From a checkpoint of a small transformer trained on Wikipedia.
Size: 14 layers, width 128, 2 heads of 64, MLP 512 squared ReLU, 4.8M parameters.
Each number is 500 + 25 x the weight over its row's rms, rounded and kept within 0 to 999. Layers, rows and columns count from 0. Numbers have three digits each. The size before them is the row's rms in percent of the matrix's.

# layer 11 attention output (transposed), 128x128, rms 0.2, rows 94-127, columns 64-127
096:458513465525569464472490499516541522514474526535486497517513504463436540540482535498535484467509470521484529520483468532539497543517512543493546514532495520499508512477467526519513463491510485
080:517549524508469502442500496484512467518523461545506534527503518490538527507506501490512495501479511487502464505489518457473514497453518504463498461494494479519562506535472526474452511484568497
099:529470499493530500560478493508520479477439520474463506522492500471491479466507529461510493505536515518480480508479525484489515490451500496482511504446462490518551512473523524506489507504491515
088:482508472514477505558461531479478503494491498469491510552520463509518519529515517561447495496477492473481489465536521513448498500486457489543509500480456515492467477502507535531516510480436509
089:497531474503486496526488489505516475524498551518512474486521486497492491513485487500502481505535461527486528464521525556554482552542538520518465494535537516478499513481509479490521486516486508
079:463457496500501564529464533491514536492487514494505508501531530477534481467461470530467539516484467511485512492522548502471501509531496468550512521499496484494420501501491478495481497502463506
104:499496512520504506494508513530507501494512523513518487448551525502508501482504467488542483507465457481509506483489557532524508512541525509465500484492515495448517510516445512504484512521514469
088:535502476475519516473500496505522570476508484526501475497493514540478471470547489500491537505491576517524509504481454469479498512477502488462510510452483475547505493527514452514512489507487534
078:538520482465504477456486517540500480505526498479479493462486485481469537524498463528512467457498515501491474526512537466538504536501479495435501472499502508492533496511487532499460465467526452
086:500552477517493474502499487477523502496497480460485519523467484486495517543533491504490489455541470490482494489549466522477517492471482474493523496521525518519514487548519486522459472504501465
068:503508503517533465512530486498516493518504466499500495526496492558494486541497449427486491501482433501521525509464448540525517496488501504506518518525522487493478524501505473514498546536521497
074:508454517488523557473491524516483486512464501495481463514480540452493516453468523445521508507511518541477492524504527517547475521510501550516489501490474500491522493493484539489532483485498508
074:485510490530472477495495477549502514501488489473522487452502522536505484515556521540506516481502500477516504477496548517517518536489484543477484516459508511502504520551497505533504514526455449
083:489512487489516560498530520461528525514507507511478489530496480529508494502473487447498502518490481536467516489492493533449500507505483529506487516497520471514480518527485504522492418500501509
081:508503494460484519486517473513531529486517483500480481493437478516500469493527513546502508522535551490516483514498508465484483530501499491457500524455494486534509508507513467492465458496505503
074:516517484501543450487497478478491469484518495504486498491521506483500530490543506483510520471488492477472489490512452492510492486504461523506479460496505525497549486532519521487528467478519507
085:473531517503485449473526500488519489550552479559498473477505539474498488535468461493493504497497498525527493505481512516500518508510507526524503520530513481481479528488490445471508529505523507
084:501509507501506544508525539479504512502513470503481488519544515504523514487463516476505526524485485520487477497473546507408523469495508479550486502497502491495475493518502549472530503462510511
079:517444516507531497488492493461506490542503503518501547522527503477502516545470531516518505509481520465512512514489435484508484497504497527551484489517504522500503509493505562526489484512495520
074:476496487526535469537507440483528508487509525470505479474533517516486519499503506482541532503527462481494550491472458521517500476528534473526514470529537503494474491501511519537478458516533484
084:472470473501492522520485505516465455483501516452511515522476493455509482500517508561467503500514487493486478457538530487506491510467509487507506477488458484473467481479504510509497529520477500
074:544519506525497479467493506531527521490472502537561494477541535522493506496529484498506488494451512500524468479465506488529474522512493538435491466467495504513542518519485482506493501522539498
091:513508502495490545519545512499486478454497508507524491486523521527488502442468482456517525511434444494486504501476514501484476471488508518498516475519535499459463507470478477449498519526489505
073:507473495490476500514477492503461553513459489521534555477486488480498497496524514533487491495457541479494522482526525479469465526512459515488487529497472508509538469518508457512514442497473507
079:505462513481489498481491504485471517474516507484504500513495480539507534476529482515456506509478525490488492528502484452495509500486474468476469489481483532539456487507532478477507539463450504
092:526501525523512569515508525444489502500469500534549516539497493502515506520486494501489501515460477505485499480493512503443492482521527474534505499529488463499549498518491471464489455483515515
067:486538508503516523486478515477534518525500497511507513517461493517500508553477458482474466491535481541496531533533490527500513522534508477526540511514497461479479492495515504508464499492489501
083:467470491530479512471496501508482495510470538476471479488504498484499497444476536458491538506500533547464498498493517473516498555505486537490464502489495509498484498489502512470546521485446495
095:470529481494479524473461510514537528496530480552501531470541509456488480492467491502508488470456518478469489479559523503498489520492503511475496492503484520512484494516522466506512465475527474
082:514474489498502475518483492509463505496489510497513535480529488492494527492538533579489497478485529486487522489489497453515469510486462508440480485506509546530531475485484527503547460498466539
085:457488507490489491492496503487524498531518519523454492487480452436500528525458481573496500499538509524484499527518498489476518501503507455512512524513490494531463516486524482504472467447461476
074:487485501512472539490480502510493511486458512508495475482474500508506490470535524554491511503544483531467498531486536478490503521487533470490483500490534498503494477488480504444464536479495511
079:486496515538505459536517484474467461505481526500513491494532480494501538526495516504556509504489435481510532503478457537519500471532526486507479489528567519452495486476477553529462472491531484
078:511460462489494475496484489512515518480510494515465450488493492474465483444497507478524512502519571508509472501515502484549489536455487522459482529469455507525530512485523439529520471496513520
# layer 11 attention value, 128x128, rms 0.186, rows 95-127, columns 64-127
087:463521507525482519453464504494464488510477515514508522499492545479484536523477525487496503453463493481493451507530523473494502501477512529480517497454539464496511525525519498486490536501525502
089:489476538504498521542487506485494494529456518494520496485504510494498499509485564502499474486514463490502508500473518476491479514488474510478489480487450494536532509478548529496481480532517472
091:526516483499476463511501513457485479518488489420498527515503480511504498529540515500473471502526507538491499469540475528475423505474458469525493501508502497511448515505497449508537466494485510
078:503515527496519540558504508508520506513492487457514500521527452529477478465486484514508501496508502468566507511539486547546524458516535454526508495516492508504460465475467507482500483508500476
076:508462498479485490495485472503520519501534530477510499518529484545544502497518489499550522529498523534509533474515497467491487510486471462524493461513499484475486496491517494514476502494450532
106:485500477508467498496519462520512500500536497494491496487492498526540537520527458496533460509451496494564525499496494472518510554533515482487505509447538495452519512493486521515492493490525467
092:495530490508509522528500491485504559505472507496477491486484536485443471504533515492471507513474523539531495505468479478494533530505515529452494530489473480536514488498522456489463504475460539
081:476521481505506487440510485569498479490507523492499503486508511479525474491519525481521556500495499474507474476503517516549556538487503466470540508493514490499531503500497510517485495489556505
089:487508496545489469534510488519503475522493473461468492542476513511535481547491484482494482453562496499505531502501468560516516536451440467507510532499509519526497463522500472508495529482561489
094:530517495500500491531547473533473470487483465461535451481497516577495570516540482477519525518508530475548490527476479486529518508515512498495499514513512516487486479525508489500526523486506517
082:488509506500491529482518524479545490527475527526521566485510491435477477476461540486522503481493502485472527505522549497531476546537537539507480473483475494526477530483483559485497511499476523
085:501503513509479496515545504483531489500500493475431500499506520477447523505546448519461465498495496512480505481568510479513476521492509519493478518495496555469485492512486460498452522519490479
085:497467467532498487481498480501530501503490524500504511514521462503526492483497492479507476527504538551509515480509483541492490478494501503466478504472519451489464520503543466506488452470478517
078:488489463491501507508474453498490505531466523529446482514484513475463489503517497509442499490510492522528496504461494561486502518519464477452486494500505507517501494471484477507445482493490493
074:483505543498478519507469521473485473453468474507546534502505529485503505505497505494461530480518502477456514507542513489497505442487488525485488494513512503493547472465507498480497503536549522
084:522502483495503482456479528524506550480519451502532479530491534519504490479486489505535473464494518452509473510525476506487524477534497495520475511528548466519488491496503514500520503499491505
085:483476507512505474446464531470529529477532515468501532494509489502538535484514525479541435503490513536460481479512521465456489442525487513515454485465540480517505577526491532494533497482472524
084:510479506484487544480496498452455452525486506540534509485510502438482540476485504515503561545537508497497500514494471509552512419506521541509501490493497497496495526460498516507513461519519487
079:490466513521529485549501485475491517492558463523501465494525488492512505517497475500516505527544508496514580499490490497491500473493506478479508473506508525472497451496491508495489498506509489
085:489531521481503515503502506466455483511474514473485472497493495480453495520520497513437519498516465518431504470544522490483416517482541503523521465514492518504510520495488533469502521519498499
069:486532506519481508501527464523527522486498486504528460486512511510464516517547470504528475477440497470549495497519479480515482556522475519492508508463480489519506514507526479513499505493539492
087:499491497490520422463495470506512514454534497493557491486480485549477482466504504486527467546496518513462551496488521476525495492513511470524519463502508486507521533518512487499533485463492525
073:520468471540478478509503519487491515528511486530500533490524517499454422508484487533500497504500486483468504511471509481522442524504525520488488547521449478513496499510490445528496515514488501
076:493497503489516503509508524496449502451486503479514501487495500535487505450512458501501536527506491510458473489509500460456540466485456516478544483529424512504463517472511485519484519505506530
089:507484486516476538515476501477531489514464531515552526502512474551551514537501465484509496521473480507512499468494519478458506489500496522538504509471518430500491489512510539513543505487515491
077:493510482508519516502539524531475516511506522514493510521485496511523498515502490483497520532584502504520472519510489508509494547513551460531513521514470471526485496515513503486504528471477513
080:517490542482548532483466479534531477465475522468497510494526472490477502452479499509520484512494474522507490503558517490541500493495507487481505447478479502480486476500498515525515534543490486
099:462489500497519474451433481530488537482514497523482484519508497473518463487512473497559503470477510513448460489545501513550506507479491519481457546512470483501499524499507471489504486509484504
079:509499507525488488534497475466483482497501515496496506492511492467453471528494526536482507455442471486476525514434479492548481496495474522461536508504517522475483527485489476515491481503493478
085:512494477479541512481475485542468542500523554471489530537494496503521477478489539499493508482559504484473479520502483531533530511523460475482485507535504484500460508504502495508444494506497510
073:468519508514531547525496511491503519516491554488507521507485515535515477486472477511500465496500457513478478517524548477478505501503466469516542496491470478499496545499452511486478549492532478
079:522509504493509495528511456484489472524522488498568506498478463508515519500478506499524512530542494491513528514489519509521484452508528485486481503480562510462480484512458518507522470521567472
070:517499502496531485521484502513532521513450474499498474499516500468467433480491546500492470454478523467525506519507485532560538546508458505455476515522468509508483483489497502517494464523516523
# layer 11 MLP up, 512x128, rms 0.192, rows 0-73, columns 64-127
110:455524492526503490533483522481532480535521496493495499489493509505531508542511479463513514533497511550506487519501527486471524469509511435503475529520496472503469486502479532498524482482492500
032:454560493522487504505499472519516502561459481499535468477532513554486522519502523443520526507507568520509492511506493485540525497483528486506481509494489526476484512486506489422505500452503469
095:499525488512550526493496498507489497500484515460531507465536529540480483484498516506445489495530478569479519529471510519532468497499529447498498516465492471532503516480510485455509508484430514
044:471519517556451504513531530522499506541478471513546491477516483557477527502520498439444510528516524520500477531528518511518512513501534487483482527509456505463467545488517491477500489444481487
108:522535460483492502486461548538504476537515445491530492482497471503503537462537518495460545529526529499559506513471489487488490473471511490494496489484514481475476474532500483473525478476513527
104:508529487503538502477535463484482510496463504531515475430486522507479486511506494470491515480514499497499483512525507489492526531497515556468502537494508487531486476485502516481447473465493488
095:511517489497486529470504480519512530498478496534501523474516516487485484484487531488522528488492501486481512481532496533478527495521481519515538523501500512458515492532558479445471487473457545
094:476527493557501487507492534479461511489508463536530470459537478545501491497473483485488508501500503474486497498514468516523501507485527501516478491516514501539487514492499530516528486489500474
120:451494478551505467525524517488450531564457482499498499467504500506472536501529519502496539532456539535510494538521486479491514547509501491488470526533457510471467529502502483504501458495475468
109:515516459509511507479520472499483535508481493484532493450542521524495498542521518494490494523464513532509492485528497468542513570488493506457494497469478485487497453510516466479495474482505458
104:472500494505459496543473544529508505535506504459490491510514513511505513500538533498515546527482556500521487538459453482537518529506507490506495501503469515554442469486514495504510515465510476
114:484489490570529512504488510499471470494470473528491483507515495490483495539510505502519488508452529503531481530506519520495476489578531500517511531523489485468485491521482475496474531502500482
032:468538438534496512509520499514478478539471452506514493443527495529498528526522499436519498519509525493533514508511528532531495490519547497488486510514510512478475484522498500456481522467493468
103:516508501500467524531525488522525484509526475481545482502461480504506555528494520477529513471502504468585515498510477485528515483534494510498497536512502550480501500506505506494509473499484505
099:497496501523507504543494473524492491539480506483516497452495477482547562506493545501487539541496536507592496512478492495542510512490479524499501559520452503498472530491484492501505441469470482
091:492500471499469496472488526516489480520499520494477544507532491485521516507526553493465519466492488461524518463492524545488528516529520476524519539497542504463491480497535505473533557467501489
101:522507479520502521487475502495521442502503479512505517486520461496521510482563482483475498545485516509460491465483501505489511494540513471487504485519491471525508505462500530472527497458484510
087:495518489509494464541519465562460473520525514491486477491500496483450541496493508502512470528514494543518490522530530485526516527479506468474491521509484564451510500461479461505516529503482505
043:469534469550506521526498495501515495514441494520559494483520477535480521514537515423485504519508498507502453514521507515535501502516537475500501517481457531510447501502518480471470529467479497
109:518551439533503490520473477518501535555507495534510459486533487552482528494455504480493468530468489489490548506499485484513460502544465497519506471515515521520498538514497503509557496502504497
111:515510531539511480539482504505507544495482437491536535445530447497528506472490533479473532525499504480533508502444495509500505452498515440499512454520518487491512494500532514488487483458495483
104:492513493506518533521489471528463511514485538474501509499508471506474503506484540491486508470474548525538507511491537484527514525496474508450482505532503502461479502482517471491482480496481512
096:478502475478492537516484512485495499514495487511507433494484492525468481478508468479520543501485540500486518525536482473472496541518487500473525487493490525500487495517486460506480462502478515
104:518507431475521497483487468505522485537441502496497480499479488488458490495478499452500486481502520487514496504505497514488520505510505519465440479497526467519517530457501498474530510491532468
110:480530463525519518520478539539508502488473563513474528509518504478497512495483498488539499489446502494506506509555503466509471483453495497489461496513530514455499485489489459478473494498466516
122:443510515511533476531484479553511467478459478488491473465534462523534476473543499475462531512550507497533515511523542522489498513490495511479520506511468484512507534457507568490475477481502519
094:464498459505477506498480507472508488488479506538492495501505486504481482515496542493518522483465510492487494486469472538523491494458501520534452503535464548495432496527506488468546494479478499
108:449493474524508471482488489520460498500492480471505455454485506474501521517516528499499469549532515529542471514561535511538446459461499529477516538492466506488500496486506502491484539518449449
097:533541482481516514490508517465540507481491472496507531517489491499495534498490502479502524558496510511447454473462497506513489487493492525509485541475478516487498514495482483493464460426448499
094:501537471471503481506506526543501506500466487506484423455512491481445512451536546496521528501512511504499485471487493492520510496495539488516513537491507468486506503509501497440501539493473542
111:469569516503506469465511500556507464519495489460513474459512499520514496487504507465513500504501561542498520516515516500513502533498512478521512537508495520510492486469529509491524520532527506
100:496477506489481488531491524519509496560530494488514532509507495486520545512501513501496500542512514519527480505509564486526513529483481527477491490488448576476497478500503488513496462524462461
111:476517483511515478500482474540492518561466494511499514455528420482511520506488515488513485498491522529530463477519490519508527518533510485510441531530481516517444481489532540492526490445495442
116:503505486510517497511536533486473523554429484498529511481530511516448510495488510486513488503498527464516455539511478493506502525548520501542515483484462526532473480462515508497466481495496449
112:533549479502523510496516497509505473503481492544490486518519483517514535542519516492527501470527510461562489504507473504512495478552493486484505506519525467471477525533520505414469460477487519
108:474497449500517516487473521505474525483474540488505490511518493486484488518485522491516488532494522493527482488535559516538505535494514522463492524511436498431502475442487499494443487480444489
038:494533499525498551499519489540481502555465488528526514474516492534507496504504552444485541513508505504526512511517511488519500532494516490489497533523496535485481527518522497416509486448461517
102:518498455504482508481488499500472494513530485476513533488547470540518489504533533508420494498496469518504502482511527510482487506543496494497484510519493486510518498518531491498532510430444472
115:466517455523467475517483501518473553537514420503483511480500496508511556518522528482512503465499508485538508524479497519557464523492521466509526551519464561508465509501518502504522450490501477
113:528536504514495547500475500523510501485500481533527573493490495488474514520486526484450486517512535513509471516537481467503446476485493475467490497498498563540508484500516489462503505490538478
126:511508486521490515502543499483507533496510491517528519496504515571484529535475506485470538514478487480504481499556528493527483492492490504512505553510518544498487532504509508425494486458511505
122:470508471508470489493477560547494505531455408512524490480487467500501498461502513485486487457500517489518493452480478507496483507510505544503477491474511496469450542471558459478518484506511506
110:527497475515457499490460506489442521507468473477490510487502500535545468500490485496455500512545502484517500518530513492483484501517486515541501530497531502526489468491548519493522450510482537
127:516518516539519538516497517541472468497517472468510466465500519505503537521455520483511491533502533530509485515505528478519497527474501496449457495527465483471509508495473539494487530442483506
098:509527497527472490526512448538487533501514494524529542530502502539503508537528521477484475483551542527508510481495475521480504499497486478494528496521494539543436515481515509464458462512496467
125:527532540499470523540515477517504539510526509498517488465492482489525469492465509458502515509463513532513477489463539476528489493501513480450496482521521526497520500460497523483541482502530567
113:499514510531468546514478471497490483501472489482488538454540468509517491486478514474534497490519519449514510510519498499489513530494543461479498443510520525463519470518491555504473471488461485
113:464506508521546473544490454526476502512497483511518466447492480507541551482470504492522540497466498507502453520500532490467489478508529494494482488508499509482460508531469490489524486488510474
108:486503509488500508508450480521498498536548483563540516414510507483523488500505518479481455503537504498528495483524530493501462488471532477499495517488482470497511498446476489475509506489506493
114:506521507532490496524507470490500499507511487526550451470533477480511523549489531477547552468470526483519508471495479468507519482476553500520487506504511508463505494452512526492487486477468511
110:478489494532490491540474488491506494538491468473514488533489458519558497545515473482524492522505499521471432539549522449534454525545522461499490535497516480524491512499538521489453508498471467
096:484557448526523511483490511515528497519535508479499530506548517501518528479520495499483505480470488488501485517475531500501501490524487473473525501514550501490502510546479486441486514474485474
116:503507487505508489515494488546532537545504478494503506463511455492497458523542492499487504508490520502518484499523528488549496540519501528469489556522516486448490457509540473497513476507498518
090:536499468495435505496493563503487491475515489474511505517544495500531500523530495496458542468483490483483522467464475517509489518538508494530509481504489532503490551498546487515470489494429536
096:483514490545528497557512498511540499527473506499586510456543481530503513487472534515504533505500511503511506515525465512489493480489518497532531513516463488524479490546521517485490462496516459
118:476499515503472539537521479486508479524476524498526513452521515505552499469492513469497518517527515545484523442502504500498489481481495494525466442479515453471476485482510546494508541482447493
126:504505481522534519489553478509479508511533517519521514461568476480525506511523504471555506546496533482504469471500520507517541560505528494498463475476474494484509494501468483465491440466478492
036:445535467518509501512493517532478507506495492538528527479514504526487540507499517440500536503499540524521494523498537495516492496473506478487467505528497554480451522489477500425487526417505509
097:529499502506482428513469461479500529515503511558499472498498511475496509534467493480519548530470503494484518496451499488501463546528507500522518479500502557512493536525488493482501480462477461
110:508533456509505546482487504558524472529483483512506534480499487524481483533496493495479481530491554468511485518492485532499511530536514519505510499491488494519477489544492477495449506505501456
083:468537506473482498523486521486466575506554512513474511515467506463517506499484525496511515491515488505512511480480522505516521495484506496523499538438505540481502510449465504472526484498518500
119:467508498511457531552475485506501497522527460497473493517508507489512486520480530469548495494541568484474535523527491499522473531503534505477533472509475486490476482467544513492515503492497472
121:486500482498512522549519491511518541480468498446528500472519464575518533548553516492476527517528497529519475508479482473489465493511489500483494500471490532513478468478498493467469480487481471
112:502524495499519506483482515487462501484476511473506532444573508504509504484496537492478493515479499531502514482495511484546506474482521490475487492475486479504489476471543484495531493432467526
105:478513495500496523460515508506521537516504468493515526459483527489499514480502529499494510488501499469500448536519544476503493524483489509466510505463508508523523481526507531487493523504500536
095:530514506485487528511496457502519508498511490508541496523510520513496564522479537477485495509471511513530512487430556472489530536531493537550494510517524492522492459481544491476518526480505489
107:487495493487482489502483509501503496500498476466523477504458486512524496484534574495486485514482521499520467498489508486488509517455488521460497517500494501475464472453514483473548515467521532
104:487516493539467478511478509485536516517483510495493494473544486516550511487514545499455519569507520526518476467503535487464557579503492460514487475489474496493493501496502537482493466493495517
095:480512515534480499484536467524531481509486509534510461485510457533490520489459497479514486492452524477519506486533476543479478511470480530507466534498477525521500480526533492487451496496475476
069:465505497536465464479484469508533546513497492470537494485525508535475516495527500487463525533543521487553467489481540491494509527537505489539512487464523517537496526483514508502524535509520516
112:497534506513493511516487492498506534490519487520521488445515480484487523498473509498530490477542519456501457504468513444505476524465545512473490534536485500503475484467509525460498497497516505
050:478516455545488541493515515528528516528470462519517515489537498545484509503499530448526520514548519478516493530501501484542509483506549501491446497508478519493457502498515482479492497468472498
124:471530537533522542505462505538478528482481482495508527481503513493526498535504493484529483526524522515488456520508520465504472534502478470466481481469479528540459480495524529454471457514525501
036:471551484527470537533531545520467484542485494524514500479513502561497547489500545419471520496495529538509492548507504500536496480525537509503477533515480504480496512501537493460512505480507508
# layer 11 MLP down (transposed), 512x128, rms 0.181, rows 0-72, columns 64-127
112:514536468500439490499540479499550494505534476535527500507493521532502502534499518503513474489477522444527485480504468454526480464537492529493462469482519517517502464501515472542497492522463516
026:517489517493511539491488464484529499496549533497434491518504495499540484491485518414495500449508485496457572495467502522488487508522511503539475512494507500537539491520502467517474536497496527
097:510445518479466512514493520487505509500500488516496497529490497474441472466474472461523487538459500512485455459531463508483499516524501514522466462465530502513470484501495525491496466531499513
041:494511483472510548480475514529514488497472501509460493469494516492491518474522512458503492418489549493476488483464498492466501536505508512509509447444502481521487491522497508523488515490510492
112:494482521518497519520496482478550544498484505481515540493527509524490490561496511551507502552505494478497520480502516502544534484505510512511493500477528494485507473494537451508460499497496537
109:500510525455451492487531493518515471455458508519518521462486512499540487500508501449518542504478482488472491563506482513496521434527480534501481492508516507475534487494508485539472496503515485
097:497470456470494459511518509502508468497489464480496536516494485483508490483525498532486462496552500499526451521506463499549479519515493499518480516487504512512447535548482485504541487487463507
094:506532501495481524468517490517491519524519516513476461537455543481496507519511516500476544535500519447507526495535521504467510499485478473494515521501453487475487502507497529510484503522484532
104:518507517520502565493521499486536569518479490513479544489497486512494487519512517533483524437488506496505543481492498494500527486514496464534478536526515530517517533496545513523497475514461575
111:500500491506489495508501508472514494477483490500561490475493533494503503485515476510525533479479473497488486524450462496539494492511542489504494469480516496492499507468466474482450500446460512
111:532501486508529489510535479474474487514494511551497479474488495504492453552474506542481481488507533493489499457483510517497516496514485504545501473525509480505557525511545538524522453514548452
108:507470491496491507541544499470492463487468514472510466485509478474503505496529518595493504511477462488521488493500524455554533497464473512518489491487520505529559479490489522512504469547491513
032:497487512450480499532509496476537496511504512471478523498517488423520508503512511575516542514484497498562499522513458541496532490492481485524465508517507497480507482542534539497523495513486547
102:461474486497500498523510485446511471533530513516467500488489532479543537442513501487517486560488500441495507495484539508532494496468512481518454511496521499500453505525530509463458500514503536
099:531547532497593513484521501475530516523433513518487510472456503521438482468503490523484505459485520519472492454540504495482529517517472508531484490492528493522489514485480532470486460538503478
099:557460493529540468507498487518508472478504495471491486498486461498474520508471490565500478453476465474504434490480504502480444521499486496510475499522569518484436460524493556488497514474504472
103:497506471505560482508520480562513477510509498498515479463470501515459515490501526532520486496456490466494520498450508503527491499499522487505508518485487496539501486491482456520511477482499438
092:491541476500488480490530494483505458495539485522456535526535542508506483510490486486507486475476537469501509489497482501483532485490514481502510484475511527499489493546480500470503517490520492
033:534514513489488504500521513548521506496545517453472484521480526513499494486511491524535493523541534506527480496495488538498480485554441488503503471467516502515480483509553540494463501463516520
106:522489497441500515488499548485474464465469495470504541490485493502501480496522480463532538490565539508479474517487482464504504523483501527461464498484502522500468455506506521526459529456524495
108:520480486503528524509520502525492518524518520485552526477510468505504449504479473580518502493462473489529583475495503458494502506496475472529468490538505472468519544520523501499496500522462474
110:530501479488471458480513504457502504498531513498523507498505505487490518492493438466489464421498558482481456471509517501457559492523478540465510484488519464512501507511527511500537508495517483
096:511513447509498517493511509500487501531516538570519517533471510498504537458502498487460452477526503471500496494503509527493518503504514485508453487513552519511485511485454503473512545498544470
120:504444501454509511506514502503464473492498487491488468499486471529509558499486506499449485519491529522494523481512474490473483523472483523495496535509545495495483515519484462545514466517466456
105:517500543481472486488498524475524525526475546503470485476523558505511525570485456468529540526482493514494517491513506511502515481488472460504493488494540502483510459499518469470520549523503519
112:481494537473487480506492484488498480478474534515528513515478488533461466497522502436495429492480501490502498519533488536528491474509481495474492493503468513535489483488499490525499459458541480
097:485484523484491511522491474534525490495439500422519469460495497478526483528508505530478500538478525498499458560483462470521497498532489507527495487460449456553547503499477484519464518527493490
102:513400504523527488500524473514505488499496490500456491494455505516496498532475473615517513516497500477524499502494522505520522493496540512503513497489479508485542511563477479523512534519509525
105:474545504492481497444482516479524476492534487479506502518506492516518511492491488444536463461539497493482520567538476459513531502492506477468493496501462530533506479497453477502483561508529457
095:453507533489480469526472519474502482479573465510518524512519526508546487566511465497478498513489556492507520495513489463498483473530514491501491515524529508500464472520464481466509495473535492
117:506525501514493535507485510479473498479505504471494506492500512500517511497506459506490500500509499505487529505481510517517491470494542489502455527526533492491483450491495495453518496512518522
092:506405504517513517467540489503500493448474469491518495495504498525491475507484474584528534496495478498499531496452461512516496468487510508506486503524534500537499518486463487504464514489499493
113:491507535491502537524497508556504517505463523482502527477481482450524501491486523536474476499479476496493492480472524495458507502537484472501493540504507484501502479515488534532523504475478447
106:545484503524548560502553514517520503524500488549451531492505479550495479526499488472521499470495481529488495521495540499490506483476528449513514521480528473497520510499476470536513477480492480
112:521440516513484560500480509510507487490458510464505504498503501483490534492491534560482507541520451493519508476515494487536463488494477485495489488474486465475511518461533488520499476502453540
099:460452526516489503482498512484521541524571521470474484516477492466501515492479484524533530485542482497504492502531468548476462468467548510508496525490495490542499473490513494518467499514490523
032:452481485530495479478468507518504494489516525489502518522550487508463523471489494528498433519523476488502494464450504509487514475526523496541499490518505444565518543510545514480506507493517480
103:513508522505506482549515504530497529493502545487491502510468485503458511510478508616507459510486500498512481472478511499476511462483504499471501536513517484479483551478506506537512489511493508
117:515501522488483513499498463482499488469503518528435495486505493516495500476509493567517519512461517506485529487519490495461488480483503511555514507537478531508528508487506506480540528506488535
121:532433528518437480457498521472538465528451487487505502476494494475472499476474478545506499484500485484527501486491512499531490468477505513525517526503532500510568468487521519523526514469457499
124:496478475459493497474523456503528489528473526463502526541486503520493499510555513498504488489545456486483516508535436497500509521514484522475524499485504501539507463562482494518475460489503491
116:503464480439471523530518519486531518547464530511484487502457531479525514471479555482474508490538465492452491486510491520463498490485544521505536522479499495469511474500492528529490538500474532
108:507537503504557524558489512461499490469495460526506496530498497497501492467473472482459520516504448504483482522453504547480546480523448481548536458479493480505470545456503471509486525536528508
120:500535508471501495511498541527498485490537494456480533484463493508497504531506516471493482498514491493495510498494499460486499503488488512496525531464564552472489449532506484484509526508530514
101:527500498465507501509492472530529499480474536456528501459476517499494492446490507570507520515500440469479478523522525527506487504507495525507512524469488502508491514530530488536479489525516525
112:485502496524496515484554441490520486491526496503482471501507513502460483522510507451527521501555483556461537467497477524493524514542511423464498543542519466472505517545496532527501479517495501
116:537489473495484517486518511508464525504525514479484448495468482461462453529447531534529499497492499491485441575473480511493495482474460523559503515511479463492522515488467475488455522510505528
107:515490519480502474513522538515488508510551478508489533475434488487494475506496510495534499519469504502496507491541477499531468516503450495497452513491501517535461520482501516550470456529499498
108:515485495503539454479513463514505465507503486511506514495487497446480488500468450496481491509503468554529489501503510511527513490468495529454463451506510468464561518472492503538474520451521561
114:487521518475501484494487475447504500503585539508472460504493499465507473485522490446500512501490477458496498495528461543480489518485507535541518479490499502485484503518519502510512549490475511
110:463511534507526511503518498497529555473505491541557536460498478495511472545485473440493484502507473491569479485518518464488473536478527519501504489481544532505465453475490501474533526532478521
104:490487472463474507509500504495503467507532504525482460522498495480466448490546486453504482470504500490506484529519522501527499496454486474493508531523516525519464507482444463567470499551504484
114:527563533509518512467522452500478469493549509517495472499534494507502478523497482422529498509488508529518530500499529471511501509522495501502515517453494535486500467534500482515507523503562500
090:535398497488499476480524493497495469487458502507541460465505513523528531489533476497564507508496484497500521516515486518518526505481493512506520487500526522492469448526476509515485514537508504
101:539494498483489485478505531491506488482490489489475521486486543476466487481557483542488497515539471499473479507449476486510502501458515487515495500474514538529508508501452498496519508495545498
124:492490482478483522527536462508525483513507480475518532487457498520491500489442510413528504504526520480512534495523545539483528507488494501478530503524466498501541467497492508507547541488459456
123:536486508493519503493501495509485536476544444507521469533487525507478447493528532476486477494492454516481483542494455492486477513473512485504525495493482505486521528525505512522526470462533560
028:492509468501504504501553493482517500503541502506502427509503538503480536488482495476510497480495497496503514494480488496504489524522514550547492514441506492498504508510507513497511483486476493
100:518447491511514479451503487482437502511482511535532506512563511489439488503490506524505429522521500462515515513550483484487526528445492517477517497487477501480478507475491533548511547501476510
112:494428539487473480562479539480504498494496480478482544493517472511496526465508431558515492504511500528467498516469509525495510496521478533516493509509506509500474548495541478548528478525526507
090:505514451507534525454532502486542442492463450494485458513515499543479490512476477518520469478494536503501485482491446505501505484498492490508475439536515451548512484532495529470512505515516503
121:495497513502509549508432506494455520472474500511450459490540495561458429486526511496473425498465501485480542491487512485493489498506451502530514502489458491492494494477476525501500487509494516
112:528501472524499525452489517490465508502525485517513489522510485555515496501538533537469493484514513469484502505518532517500493507539535516540462485445533533480464535535465495446457488441509533
110:541563466487491474477517475491514496456462540500557505505537453511504448514456505521525468506475488524530516491492526470523524524526512494501502480516541488495558513479494498535538478501503517
104:495487479493539491555484500515513544497527470464466459503518503475527484483508496538511532499455477516506493522472502515504516476511476477504450515467529496497589489439484505520459460515514483
103:508523510457506481475495533483447495544462459508500474488533502501502454506537481462482500467502472500479516526471492509501542483516463514483506497487469487483503526494514478501439519489505496
106:506463521516504473528537482506483475518509490500504503513466502478458470521486502570471519479483519463532505499524501477527492512490486531506502474523498484461499496529527511483451488528501534
111:496507522521513552507576457510502501558435509531481539506507490468520472484483491470499504503469504513502495502472508492488521504482479467478510443501494507489493490478512486446507523526519549
101:492527519473489529506503551521495492482495472525488530513524511524479507509559508590517489477518484498493468534433457490516484526504476520501505520475534495511538542508507494496503501525510506
064:524511509547505477478463498505510468523458495506500527447512510493510520509474532478487450488463542483539452504492536488466520497538518498509490511471472484500484521501529502505520511509509477
116:579437475523513483486465501473570487543467483529512511503490505466520516510489485498489495483503461466490478484486459489485479502463524517526525478525493513503502528527538492482502475525496463
043:539442453421461475495497510479525496482502500498485505494476511445484484437527568525493477524479486494502503492500469537521486497479490518509500476493511534550508488490507503519530488502498451
123:500488520528507511565513500514539544504529499521487515456510485470500503453461566456545562493467482502505513478486478518499500493543499518458492472465508520506472550506546511482498521540495517